Weights of a small GPT-style language model, trained from scratch on English Wikipedia.
Size: 17 layers, width 64, 2 heads of 32, MLP 256 squared ReLU, vocabulary 5396.
Architecture: RMSNorm before each block, rotary positions, embeddings untied during training, normalized queries and keys, local attention windows, gated attention, exclusive self-attention, capped logits.
Training: 139M tokens, 8490 steps.
Each number is 128 + 32 x the weight over the matrix's rms, rounded and kept within 0 to 255. Layers, rows and columns count from 0. Numbers have three digits each.

# up: layer 7 MLP up, 256x64, rms 0.256, rows 70-169, columns 0-63
# down: layer 7 MLP down (transposed), 256x64, rms 0.241, rows 70-169, columns 0-63
up70:135124169169137177112152063142173069112134130174075106171115121125159188072095223138109073133101137240145089143205118125149105116145152107128137105140079095149029149177130107142165170134115091
down70:098085120105065162103091101149092145084180131140051224160107164161173083133136053096114103109097083150116142167081114116108120145075100126102081124176140143183028072134141086169227174101146103
up71:171172140152134143188127147146162062130144173125116120162149118167181103109128104112167105112108159170124093144147160146189057133106067204130143172150141114138165192112103144133085155132135122
down71:104172152175205147073159158050119167156115128165118118120152077169115179134129112120096125099137113095084083106102167091085140091111086076150085069157158114152127102180120167138136123107172116
up72:142104107114150184095125079110159100087150100166142123130103188177106134080131108154170066171125180133138072103085113145225098028141151155160135164166077193146113183089061082100134131125142160
down72:083179118107057109153174116067110074210114180157174119114158091127146159085187100127153126100166175113086148112152077132157132208094149112105098077105168201096097084092106129152142184140074105
up73:118127117150073092151141134185176117152099073072066116109151209089176128090164167085179085196185061181067161095111135105142143121128129158156192106161157145150174108140136137113124150135117113
down73:164126164177098143099136129090125127087047133144188162146078117146067150117133071122056148142170126060091138098144120142132079163075168176136115186107114094124096159188105125117061168143135069
up74:135121105128111166094120123129144125142160142065120055130126137157135148145124083085108117089166079143125174156131215146081130123167198132195123141093160162071123145132151132144155089159125110
down74:085152118098189133089150168134159084161130171104158133171113172136097140097130124134177105090086182203117098119111106119132177133151143144105046124056110135094099118138145124142128127106166138
up75:130123056195133134104126145130169118119114080161146105167099178124099118159135129136097146168092168188201099156132152209089127159100057160146177153080152126034086165094094106151183127174104122
down75:134142128088100107159141119124116133131178060080118098085074128124108148058184101079099226157168109127105121125093121117134161129083146174155121137144054125153110113124071189133048170128148185
up76:151093192139110146182168113125162077163132082136134096127130103161073147134072092173168106163113152176196102056103195182119152203215115126156204128113099148116136099099155103203129080237083130
down76:224111153037053114126155048131093112133168149101121149093197079103226114172134094084177178080161191118135137180131093182143185058134093134131117121133096156138132136140157142123108128077088091
up77:129182129077124132134178180115158118093147132119081141202092109176123107091073181197132108170107164198191100085115118108115113148109096170153119189118126147150118145107133076146083109133138115
down77:125143107184102150123149205144137111137146089124139131119110153035145114161186122089069157127115063113153128082091128104088134109119113177161128125090108151162108128194102113077164125117153134
up78:138123127136126111124136131130135132129118119130119101143122139138141131125129118123126119134144128147132131121138138139128120111139119137145131134130130135124126144136121119124132118146121129
down78:115137132131122122123120136134136128111128136122140130137114127123115119141127146130139118128132118131130122139122121129119125129117126139130135129123131124125139126114134128119140128125129129
up79:155154182118107119086119154143134078144133109135154099189100211110201192120102172160200131138179105162109120077079153152215141084127093179142184059059069098148104110141132113101164137147120084
down79:189130129149040135135128124109135137130142075093122123074094175109056099125199137110121172104091121087154148123148131155144128091116182115113047195140110220213129160145153160092081103176154101
up80:141139123113086083209129155092127118149100155096138108106148146103116161137091163192124064128162108138117133168135117171144132150116076169175153148140137166130165111095097159156152148130122064
down80:069124140158107127104101113153149141141177130105114160019101135161132167110153171170111105160122110133146156088137114129162074125162192127154114108141105110070136150159150152170170143144177097
up81:139090168180099150073119131164143078171098110108157078183146123070157115075121095129115128095094185175142080034111141181103104098119088180154142079071097124160165157130146132198144151144123089
down81:216101071153104104115138156172146127177130121181090111113170095132090078147092163081151149142232145148174073188093123129160148077090141148147147123080107125150164096173154130112156100106091158
up82:159115134183141159138211150128134146112109146079142129159089135167186137085132157135142051176134161138125147122095110147196128120109133195153132137134123174093126072086099108151149137134120152
down82:095108085157143154112121108131177157126181145159121122149154087162104134171176129087086171109194109118135078115132169124148120157160112093172151101138186138109194141112123132065096167188088130
up83:134130119135132120120133126134127136133127114124125116140130134129135132114126133132118108137146118149132129136127130125129109122141128150152141138109136134128120128127125125125124130130125117
down83:128108121128129123133116124128133140123122140131131134127148122124133118131131134124114134128120141114132134104131117128121132131117122125109121119138147111121130139122136139125127133112147124
up84:121124133097100107091147073166160043156128159103148102164119168139140121130093117134122121131144146112073111123214165147076128128194059113179151191125174148136094135178138108149116121195163138
down84:160098174129149166128059145147056166159154186122127189087109183110169098122120109123093153084192137096101122100124112126159136073090122109169146182142101129161114114115159069103168136125220110
up85:188106137132084074094114084115165098200192085143118029192118151098159089092079120103113106088152107143112117115117213146092124142152096110195116167132154170099099117167181163102122121190094096
down85:138142110124168164111096157112086149101144083149099128140143122129184118155123116116167129131148138053110146174147141113144137222157070148142205158150126051181130143161184120085178112151087205
up86:125098123156132131129151097091173102167154156126106131196118093102128157154132151160056099203178085204135201160126103185108099183084099113161153125163204170133120132111157083080176058140098105
down86:144135082077054146126116103146151159162087120049126081117108140159078044166127192194112150137167109112166133072073096123139047156164145105132107108157130122124093123125120048110077118171176096
up87:101107114159174127122157132154163056139073072139170080131121176153144119108120168105131119179073178134128117107167160177100152137137126143125134169105117134143107116084073151106143137150139153
down87:092121139138126137165100153106129151174142098125083170146140135130115100100153160089112195156134060115142171144099079086095111100144161139112135132082168116161139182117117081113152106128182134
up88:139090123097090176166147128153180118096132079150122118193080123100114125094099110146181105119158167178129176111146143134081138125072163182161143125090116115108127135143093105128080086133124159
down88:060156169107097104087119131141114142125121152103121109139110124077116105129101094116147162150015052093106103082162161127126092116135118146115085143148166166170102151084148141156127102170142150
up89:169150121112106092080098070103120112135094098164131131144143178127122097139128077119096132129121125107094165132098153151105118140119125118143168172077167138172110150129129156106084139156085139
down89:079080067138144111119144138129119094094132152129150137154124083102168146122098128107111148138103135166157131135115142162142173159127085141064138126174100124133110145156120119095160163104184139
up90:159144169091103140115192069200128099118146164071063126109148141168133111071146184126175105154166110131168108144126119160178040124114083124163133098121104189101088131148154139176144145140106145
down90:075099157095166133083174149104122142129216113131062142140082134126170154145151137099105133149111150144144138156145064120130167178114124137121130121174164097109037080135129171174120152144195165
up91:134087077163157056110143113095150138117116176145110123104076124139193097074065170138141117145105097175119102107143165135187071067132117141158128132069134085116149130186090139132164129189051158
down91:127160055087134068137090105131102178098096112118106148128089143169127135124166139080137126118145102186148173142121137020204160196123086094135118093094144082104134101107088153136115112184097113
up92:115105111103128085030170098093148094104048107093099127200083143131121152137099102102143130126187138134163116145177139117088104137134122114140182115110142140155178153149093131114148131138124093
down92:014132152102117147157145086072140133087149141056127152130133112198096115144094120094138115106118107156120111100126134125109172139107086151141137140164072099091156142126137115146118077138126078
up93:170173143198131154162120131147110075156147099067078122154143137206176113158158104157117123101213112161163166125141113170134111069142181148151147159164107107099128146154162135137099079177100111
down93:186122096136122156128129136118128195197106125117156194099122095176114135184183153117034159136119087114078136147140145144126067131142139153150087112143092119089179152087119194157086154162111157
up94:158121119157088073124124125177162132119140114112099117106143115189149081069163156123138035180090120167151203129031202133111140095125101106124114113094131119094123139167124101137069048176038110
down94:097114129112116123116138122077138211139097109102123139080097135075122131147088144210097126074155130072100092076131123197169183073150182098088096136101038116102133115154109160071149189105156159
up95:146099080090155143097138072156135120157129123168141072133050124151094100140161167153080102155121119147149112036178141182169158094135120146145131132103085224153155161076156130103142128182152167
down95:190102098104096170093078121124046167165124114113081116146147138042086062070134066169169146161143085155125135156150128117103133145092143103106078110154182109092156124123085125116101134122101090
up96:135118133119131077090112092079174109155096081054129135118099128135139162101089116165126118162174126157141156082102143110111074085178161150123115109127159139135160096100191132088159129155091093
down96:056134163097112142159153115100149143109167064077092138138137148160087101134149145108117166182116082136144109113151109098101129141170149136056061116130116112120101120095152075138122148108128112
up97:164055104185102119107169135150179094198134097120159099145110155163198143109146189092118102167185096136098179082091120103164113105130122097161220153113184083133078201126125077111079142105158080
down97:164152155138145148124147131108122126122162117130125145119123140107098208113144128074091093184064158026100152204130137173186093132243127148086112165110151120163163100136193123145083167162139189
up98:128121057159078108111151161140142092118033109081120070120127114115177128113158203049118104083154134168189117073143146163123117124132177104141145197077114123190152157154145061116063151201091131
down98:197145121105094129110115110057055069107143188146138144147165076117049105133130066122082116171072115040117165177147157129131096117107125137160053161136176154137077069150135104130136180145158184
up99:194126109140066106047108111161122127161096078126183082164082109123137110115184160093155097176172109127123153080148147157149052124117114112153124140108164170154095195101114119140121160118132086
down99:170158133089099179123117149119156123141100129166145107102153061054084084185160151119140121126120128064133131165084181179143124122071112165142107120156086139166110087098148138140124224118113104
up100:157124115105106085093147073166067053189121122139121125109134098175154106123084208202131083124097112126103127085135126201211108087193144113198123142132167145110095202113129115139112099127115162
down100:167112098153121158121130118172073139154144190127076150151189138105138145114178158071113144158129127100167149107159099103046079128118170090141061140184152071027112178131180156155163179127116096
up101:138114077152166055162126122125128097133119138096165086199133128143091108151094197162100097093168124149127120118094186146089051125159052195134137201062102149117178075153198154098100091158078115
down101:016130139133114115163176104135167165091104140164142101103087144146132141195160196128118108101106159112130155107121187151156141147175127164041106128117110107124131099108170097081067152129161183
up102:152119110107121076119145111136114103139149145046130114135174159109141148098081164156097111140200107148157128128152120131143094120150097140135144123080058093133109124177099124171098088140138146
down102:111114141055126097121119090124109089148161141082094132106124173104153125167128119104075133154141133042063193143134108107118158146139140110118126101114101102143123102166071147129084171134140203
up103:149140148108122103044191187123108129106143089101127147128163154125136165167122192124169107105157094168144130081109128136170126076103153134136185160056091102096125146090111134071106096141066030
down103:063055147149106150114175161136072087098122118116134139113128122128078112132152139098149151119119110060178089129078170154064114104067183169116050201091133121114146179157090103134110135093141180
up104:124169174168121133124183145109201069120107162134181076171131150190069202057153124116130129160122154156156180156097134125164088155172160144145156154100133110083065132074141122170171185171146121
down104:112115088081095125145113073120109117217138085100035181065104109131112118105120125139128118154153086075219126113148170126079126186168105087176139123138138115091111075154093169161121168116140127
up105:181155092089168119177133122181129100183126069085126107175093127117124088119081130130103132121148139147119129144179190142134119045110108170148127124073138149127135135086174111098109189171091123
down105:036115118169196128137110091107161155102182102107124209107099078104167100132099128133140132143142142124120105082132119068169164164112127160100149124117174144113167147125139154125106150122160206
up106:120172101163161145116172133091160083153143160103125134106085139075137068118162136165131107164184116119132095133135134102156138084151117154143169144121123137146098142097192096112145114164084088
down106:162102133120179169133127124156109119127143122107137106108125085138136114107204155103135156109144140115178077228036136089191134133111158136135133092109112135066139110064147151148120089051164145
up107:131076189135084136139138086144168140098112103124133093162187174127183092124137129096151062164156153161138106150140106143166136076132073103156137140123177108133088079137067120139087045119153075
down107:149132106097087085106082087124077112134113152120085126104103136134145104095166120083151160233114169110127154165190171067121135123111155122107149130155092082174103099150144092144119169146069141
up108:173075111127145131164118094132104118090104122105098094172110094108091128177129089149124076149119135134140080152077167126088155196128099136143185106096179177137115183126201110163109114201073041
down108:137128111140100137102090158103188179088114197073084082108151141090100141141196151115167137076160147143142068096118124124098164106098126159131134088148148142119122213117107078090144044129093108
up109:157159154179110110144170091108113135134102140151121095160086148117103165130113137174103073088163156123102157124112178181110071097152124201121162134138138153090146164151142108140163144157101110
down109:149130114098161155138116150080135117090133145097161114136089137151106111170136104074098132131182131128103165138141098122179181114124154142161118138168103134134131136138101149126137112120150178
up110:180141162051128142076120100167158152197111128137093133087134150141079204107072179155096047180073118165162103139160099129142117117171159213157133144133115113119150161106090095116136063106107116
down110:150108207129099054128098094163088155157147142088102156134130138102052103094111111083098153066060167064121161145163139108192161091160173135129141186154168112144111140084076073145116129152163092
up111:130132173111148125115195152104111117095143132116145107149102088167085092164117096157084115139103148147182099079123157145138084076180151162142134129119160170118116177137125058158092145134152047
down111:028061119109124061108110144111141186133126146136104089139112161125166208110159118126143137096084138126088133113173162146116111132093089131103132106104139148105189100089154086125104094143119175
up112:155127128088133138131133113148146122182082093148120035132133146147138154134114109133153147116108134135169121153088137140149097146119144112186152112111105148103155078171167183188138138172082151
down112:055132105160145137109140152072191157115135147170131165108139124082149082125118138145132180140132109129095127138142105109064171131134133104112136107123111137154150123105157204151165163126071198
up113:113070108126134146106160111102108118153124052154171073110149180090114128151108131112109086092141080172162150123179113112170081091210116160185120167091129111099148098185085133119126134143148032
down113:103138070058146054187147066133114111099170122105108168124135125115116142085100175078093136129166095104124156133169136085157165215200090115099080095166137130120121149105120135172104197145139182
up114:137108159088094149113115112113134125152113146092115147163094139079135165113104112139131139102114176110149134124124137241113129093123108138150185135122120181142137093161092149107129140155083124
down114:090120088137125119135152123190120137116138171085117091105185140121142049155166157117120113175110106134172145126100118127091179149113102134139086138115157106115126139127177151189191175123129141
up115:159101156156123091137198202113102066183128057172179109130127103157141131097132144211146110171153207152155175092167112099164129124143126186118185141120108187139020179105067169125122156205069050
down115:105087169180150148173102149116225143027151226132216148092140105120153135150150137120094137078166101183074092172058053167078139104158102167054116120078148112140128135132156168175176136075192151
up116:186188177155097122171130075104141135215090128061040105152066146101138122145138074096146104116178133131146152128101120103126140126109144161191157150087090147132128117117122141134118161110121084
down116:088126119120137129108115062097108070121174140129139145176092170118105059131119117092181128128146117084172127098115042103149116108105097125135123131177139079031083135080180172140101107156145117
up117:167100114138090103120193169114090122130113117137089142097115157118149156137135160135063115144116158135152080064116131107115135142157079133177181154150124158174115107078116098077140173121084155
down117:148141137141138095138132162097145197119121227157126122102157148093100090142139111149127102062168139126155160094110052061096131154160125113175116095156087127145146152155191125129153106142098202
up118:179067137153087099072149100110148107107105117164057041171156091132106136168197119088132120138138094138121080127136195137140069132138097188137147136059117170078077142132129115173101141171104152
down118:176110096087069170091110167111071074106110085155148189128143087168077123102095105045104161149164115088118145147122161166157152084073119126135084096181089194156113137180128119123109147146125151
up119:158158122105091177090134143105152138147050105109116135137138126105108119105141107116102118107129150120105143097091114172182159136168105130131169141095134119136142149120107029110174133148106033
down119:127150155131176167125104099095087135137178116111121104104150060114115126111138150164163192078131133186122097212073139124148119143123130123182118123100148065099064117131164160138091116163082132
up120:145086154079089118155192121108180079178142144156077114151088177182104136083071117131122121161086142120187128157151189109133076172130148127129148131127142147155074162138141062056135055182076088
down120:089077170153151153117112108155154138052075155177177141158166107170140156127174112094178117178131135140109175052126065122117174106212136116122083171064140110079146167072148144159138150114134072
up121:147128080109176099159186100068130090160120183152090108102097136071088179066057130249116082130061140160089114115181120144119139155191135095177121173131114156102085141175137098115093128151110134
down121:211063105128197110095114097162100146149086102075132117159106152071132157204106213236084133133067093133140074124059124121105188176123134094072141070064142136136157069119139157132114157125088138
up122:144129127131130123126136130131134125133117123135122117142131130132133134118127127130124121132131126137132126119125127135132127127123121132135134126121130141126126133127125121128126129141131130
down122:131128126127124128127128128122129132128127124130130126126131132127123128129131125128128137123133131126121128127123128127129133127124129125124124123131129126127127127128131129128124129122128125
up123:130088134123059145195085095149131104131103087065153134129041133079125072098154142171050088088138124149173171115146161177158124096131062138145146155076132146157156121174080127134115138156118091
down123:073101165097126119131182170133154196124119112087078137112195141139129142103173145056177188126134176160128110139070132162082148124154096101090159178190088106107078140158137132103124139140229095
up124:143126124133125123120137129124135123137131132127117116135133138126129138127136118135117119131128121136137130124128139135124120126132134130138130133122129131135126134122121123127127125138128127
down124:127129128123131127132126126132120129133127131131131132121128132127130126135131128123125127138139134128130125136121123127122131127124127128128127123136114126134136126124144128134128131120126134
up125:163153118061114150160142098159143094185145166153133108115153147173120157134151125150130114130136076125173191089154118145171121161093109155165127156037101162140139126119124112126169132128119057
down125:155124049128128198126219114108134112149185161104166145058152078122095118173125076124108130124165143099105100093107155105118138112090119129152113127145118115133120150153108156117161119138119090
up126:204076113146152150127105055083118091133146124126130113167106143103068139151103125113086139118084146124128174140062151194132129059136122177155152160105196167137127162208106121150120113131157115
down126:225127105117155048199092106129083138086129182082064082087094158131132156149098198144134168120166149105128125129172145134128120079108150099153122133122071118148163087110138164083154148091163135
up127:129057159106120132085146086147205147172174080102108124146141126071159148082154066176175057143144070114092179140126169133162124084126126143128156114084143110088135178127114141112112095175152125
down127:146204078066095142116102107153099111137152125119097153148122128101103186143087103094058121090106137151118097091181155142131137193106105159117123109255138147161130074168112076128090157153152102
up128:172114057192106145107101085121116115126064092145107131168121178138090111128158112116131138129080104132123143107110154190139108154103098141207167164078205089074143134118105132096156158118101094
down128:182093180068140138089068104144106133091153167177102077107130129138121172124107168155110129130160131161125129107100168143077128140108028162149168118145119138109095085104179205096137120183162157
up129:127091139170123164126149133131187098150115137111070128143121096145125115155156122102154095126118094158184108111130176132147074084126126202154126139152152087022040142088116112157090161107080161
down129:158145093139157130149060105185189135090138075157142158080100190123146089107193128115160148125200155133131151147130173140152127163141144084119111125177159153119116072132144165133142134168076179
up130:171107095151080153183109118149189118076136087133129121146147179153155131122152087111180112104143024120131180142146172185122118183129194107190175091143175152182126107151093095051059119188074123
down130:153163110126122172097113126089049113119111149117130034116197118202146181126104091131058099163141142152134088164108085073123115105100092101098131109104077106048075126062151124098237162064133106
up131:160116096117146085120113132058130155103116044100160005132106094146185146168141138138126087117109128123105101120149129154183151110157151139165215133146203130174125125133142111121104155135146135
down131:155081152111056117140168143137124087130109065095143179175112144145151157058120107133105143127132149109169106135156190123115182133070113127147046107071093127150146147175185117129076183157114120
up132:136176115117071124120155189057145102113070140182207110157114185182101122075146190112151113151084183156116118109148161108105116127099164144175178122156155107145116088158072065141094085132091093
down132:021116144099109140062130163110100117095175071159143152146071105125134147096106186133128247140107119138149111132105196154092106087113122133077111144095097145167152086096131123132145137067112131
up133:151118112162188062062160130113141114137170099104163045118098091149089172162122153177171078119123162158123107124129155128181101120149159119173136158107171086112172115153145203089100146183091066
down133:099172143192145125140109155102153120093122183168099191160121185135104074168128081145052132144217132111141113176057125091115110085175144113117073133099091024081100155100126132173116173149097124
up134:153099093111092138111105079131146115133156144119084075146143181138135136092130109138095114147157098112080175142181142142151089080131092129142149117123146149092104149141105170154138155104142099
down134:127146125121112179118126143115148142078119139128151131105135096130110138165104154103159126127162150107152133174165096096140133187183162128150156104179136124150111137148078149164163081107147169
up135:166055158138068092174125128142139103088066138066125100129110187180114118125123150079205121121190105141168104132117103137181097118130127170172160131132137199100146183112131124189156082133147147
down135:187114128175121157203086178117129122061151183115152120135086189105125145171088180144090141121128170091097085123136103100053098132169149141115117086118113094167114146162187125089180086118147130
up136:142159115117082146192159165154150064190139130208144128196057160089109144080075105137197129192116087170108119112154194144100101093203127152170128146121129160152083158178112058097192089148044141
down136:073104093151092074103140194083099170094209112091101100114169113135156084088153090114113198103113048105119106092121146111085096118024185176155143107111115135163095160139072180100138153137115178
up137:149122132134127132128137125105124130134124136123108119142128137132131143121119134130114119129139123147137130126124134141133113121136129149154137130127139150115125123139120112129124123136125115
down137:138121104125124128115140111129118128116133107133151126134131135132126122128108125128132137117128131135145130124123125123122120118125129125133137137125122125106126121136118148124120127130128124
up138:145194131085120167091128176114124116154166071123141138154164133147168134078075175179162119124122142144094095130099182158141119157131167156133190145098074109121056109075116107056090145169061069
down138:117098139125109196102129141131071128190135154164187116108112102120069113120141159108121141146168123154139124160129100110134090157111106059122029180194128170103117224147087151144113197166158113
up139:151085151146144162108078058109097073131113140086112116159151138105117144148131077167109123198113119255118098173138156221164096074165098167167166200134082131143131146140154068167177152159117102
down139:148153142092097135161154114074155197203189106100083157106175081099142133099124119076130145113081200100111088136174148147145192160065148198112104127102217114143121132119118149145118056213134149
up140:129137144108113161133142079079170117192110151129056119107151179112141109144090072121207087157143131154185116055195136138201079130162103127128172095105127151161150076080107131112143135169103130
down140:074101146118162108089133120100181128096106101174179132113139086111145121142116149183135144124105142085129147130148071181153143095139137106133083137147081139138191132117062166098174117093170233
up141:148103147097091148109112095146201089123110146125080139175157111095199126125089137186142121099159089144195171165134129091127106060140101177170130178131128190186114089152129074157134085152124129
down141:170111148147214245159189101189180131130107176157192149132100149119145112139162171102156166153063179133109111112116131124175134159136117118143133123142173130148139117126109125121154133090131154
up142:129114111128172133110164126107128124202087107132082099136169191160125120131109114153082139165122165146146078055169112166102122096178143156140150166111120137134108113124088126165173137115104047
down142:062122097097128121119145137125154121115135125131149136086125167096109175133140128143207114053182094072082149109154157123168145225119124113105119130130136121133130119133114172197110094093113163
up143:122035086183168125150119092117221131082077120135064025138058158108114155082139111179155063143121174185145079201141130115157133122195161157152133149112078148019125139158121140090144153137117129
down143:118133065091068068091090064137082086132135092119092127125150061115152087162158110131131073116123166102193185140115100199162187147157164107096182083156105165132185123141159125034117167069149169
up144:173127126127090094150178129160114176090157145117116109117107160134106142142120115139139113175143135152144096149081157198127094089125152164147123179077172087114141111095113156097087139141119115
down144:147065102120091119133113138123085134087141198131159128147190155128139134146097119114126126113130148151165124125092150137134135128137138174111190105115145092157070130117101120059155095096120107
up145:149128128122118109124131123125130115140135127130123111147119135127137129122123118127138112127142123142137136112140138140141102113139128140138145127122126141129132126126121118128124120141127126
down145:132120112127133128133123134123125119128127138132147138131128121134129115122137131123135138114132128133126121125130122123126133129121134122124104121128133148131137130133128134116115112132123141
up146:162074137107118104065137125162163148186133094092177080113113113104178137132110144118149105099158042133081110128127111131168111120116087117162154113136207173137120142113144116126137102142166103
down146:154121110094091090152120102122091167136147106107101133125133151101105116170142109128089105153122093111154106141193187159104185185087129130040045130118129107129112129105161144141142204183100135
up147:157124133125126113128139118124136120135120115125117116137130133129137127121123134118130118125133129144133131127129143143125109118140129131141133130123124131128122141129131119139120126140128125
down147:132123129133134125123127125130133140121129134134123129131125123122115120132126126134126133138125128127121133128132111133118123134120125132133115124130137119112128135136128127129131130123138139
up148:140124130128129118118139130122134126130124124126130109138118142139121133110134132130132115129130129138128129121138137136139125121137130135145142142120135130136117136134118138119140123135124131
down148:132123131129127120124135139126122128137119130125118128138122114127122120123120140130129134137124122122135131122124131117134122111134131132118121124127129123128131125122120132134122127122121132
up149:157097156073131195186137146091125111156155052086071102202111133157134135113180147150149121161126090142098097108087123205148046056103168130143171115131186101149153180142119111133146119136140138
down149:168184094176121071211129151129123193120155199174065154111166154153120077111106094121144179100138156155133146132063141134133156090090138141176119140145042123153113118150137140086147147134118109
up150:168078139111129096066131094106142132121114116183136107120117101090119119118155120204100098160118165198120091134097120125120107108158082132130159174068084178110120090187149136130048151189121145
down150:198129123060064157159117122109092145116128175078134148079159150137116158127201155083116122063201107124124164132127168082168193082212163097133141152106143154159058128118134119120090118094118111
up151:195137189130078159105124101106106103171158094138103122106124174108091147114169105139148109098111128146120179096156195135105130157110158093136153150183093197076190133085141097120102115193089145
down151:136143119068096093143098147130105179148169162199118121136100094110089112113099109164192138119101187091057071145127149113079194153153141140128146096181085132125143146129191180111122147175095152
up152:097121104093128154166178117091171120129143165131079054145113152145096139092123136122156124133140118154209104112195129159107119138134187139150155153093142119157077115191126114104178104099105087
down152:095137090159157107181084085099162128128131129160095142136139089164193107140136153150153095121130087117114174141130077102106136197152135137050117093155106102146205101114128118120093154110167111
up153:169157098118118125109170144137157097201161109110147093102059101154163110118081192137127131105088121134101124103151163163118151116173113143167151145075151145136040101137161079095106161119138119
down153:068179120166113176145133159063154135131186173150145109120162109128167107156091140172106142169103099130171127125096119127094115133089117135153100162197166136156105171118156145170212186084135187
up154:129083095151117062093138117165136115166087050110065124113194170065166141100104174139096110114104163165079074113196125173158087115186111168156156132157130112133160138163106080079119120166144117
down154:084151195115093100115129192120101118094099144138148110105112081127095154132120144085093115147096090087186135106066180087049151128128100126167161104101102189155088154052136152097084155121147113
up155:131135140116108095080117056158094125206137091094157111091083119130129138064122123123065078147115070139115166097090133108182098134151135104146160106106074115130151144174123138178104116177094078
down155:159132091105092142126170160074124080159100160152125085167119178164087120098136121116240164106097176162140118125158108087062168146109154107124113143134155126129083099077131132149098138152147131
up156:182128132163123122131115111095060096117185142134152137133112191096102122147145150103079120181145108127131139146150147153122100140136109130148195138063077145100140151131131090115126152151128070
down156:140088101131092102123111104122114120116094096126162162087152114089149161161136116086156069082118079133110111193187110078093154124075161118095142138114138107108086103093151164154164099066136165
up157:168137140110072164172184142079127088162086119119133107167076128112096133080117099118148107114099182112184103074180177137128116135094124152164181152029212105183132112100152098155022072138148116
down157:207144140102056094126137114163064146090111113093171054159072080188100120153136083161122159174121157109132102131065136132167118133224154090141164133041153101138070094111174174152099137083155121
up158:151122107118112158175135126118118117170110148089127107141140215143056107143070169141135077211073147159181126075147151167163065092142156071134186117138128133158052100155123077084178099131110089
down158:182116140103112154098095080109103151102229054103163106071176101163119102121086065169148175105167119181145121170144135157145127082138144145118153143141044112136206111161118100161123127089192188
up159:151161135194122136117170080089091096144104154155098129153099152127119144131105134168120054075155170158088198098092188243117078096149107186132189169127154133063133180126123139133156158169128063
down159:185092179056141077138108155091087081061128147105168108108104119151092117141114089072090132140159151109107179151114140110158153100101177169171123177177123082140111104108116137097121102086121182
up160:116099080171129119076137168127124139132134175121144087152108161142148156134076138197145118114123130150123154134123148128121130095169180224176141159124093162132146139162119172144140095164146145
down160:078145127148150172147132100163120127101155163102145164151097143148098164200126149129143110091115174101096115172074097130110179101132129106154105101172064124118150119136160151180129089111158142
up161:150092081127127100066188105095142104177137110108197087150173100189081177116096127132164108105154139139129129036120121141139137194117124092164160089101146154114126200066116132149147094152163141
down161:044127189158196113130105179135149115056151170113146117163105162090120116073087145090139207113120114150202141112121090095101117087109093210112121132088107136155143098108137086135155121126107116
up162:130136235130147128160127093124115086176093115100161129187140133099074164143104099156162126201166137180170122174133167167184058089171166169147157187126111120155071130145106052193139070140078118
down162:120116122092146061138140094197109121090140106122143208134129095141119127074075113078134184120141163111074135137123138097148154110108129222129095124120142146095079105166057118125043106152100141
up163:168072134141134093144142109148130075126154099162110116132090133146106071133128132169149066122142157141140124140122199120090165068117143128136153137121118111165112163083173138118088136208102099
down163:087131109129132063152094168119134196110121135167106184102150118094091072173180115091138152168168144136152159092110104144157135140163128159132101110184128117136084145089142134119138207149123078
up164:255131150117118154126110100148208108154136146135115100193085076083112116130125198121171113145085181136163071079165142128134083137126141097140127169107123169100120165166116098071142107115066119
down164:125103186113095144130055057160123153154065083196153112149152021155106149125105140110126122125133117157164113164152133091167117129109081071121111114143149147127179109080166095163085131093099189
up165:135129129142129126134134122138133124144120128129120102142126135118134127111127121139121116131127116132137132128129139139132124124142131135138138137127125132125112128129129126135136128137128116
down165:123134133127122122125119126139115129123131141138127128137121120125129135128132131121126130129131138115125125137130135115122132112126129131130121135113120130120140129135131113123127126124126130
up166:172108091165091150132195149141125073158161085155079123083137211152164147136077131116100093123083129122090160105159158179140103154123084095105131121115115126154144170095074151052143140140130084
down166:080109149114203110107114150101111098134126132119206168096110119131111088127102161126161162105176072163141090165066159128112096137177105108096165133098162182119089181124179150138146068172126134
up167:107078178178065166187121106171167124137196098104163083124063154157185089142156138117110080145167089170178175050130095120148151129133100142193192134121089116120133119115143128065130130167148145
down167:168093135105101100137155142122094141134109109157096173067097050179069104106126124130169142120157204141110151191112149071162107091184163109139183196105152064143146178155139050156076055163163132
up168:180119149163144130070146135129155123133147108130113123149081097177125122111029173134118084101137046131146107079103101202111080138191148182121131182073118182201105136151131160141069126134159094
down168:097157138113137158118133188111172148188094125113180091102085144076112227166137152057137112087093139096083086103097188134144138144101108186136120082140117171079160105127164092155114132093134099
up169:233108127191134128078170052068214068187096129123124128183142099121164197131080171084141106133049150128118164092255131129099147142170132118135154113123123162141122115174111065071152089124106093
down169:123109204096152121130143125190078112189168127081176134155170104148114060104148162079188179121128123112182105159085107077141061162147081078105173048133182131101113112107124109134050046094128144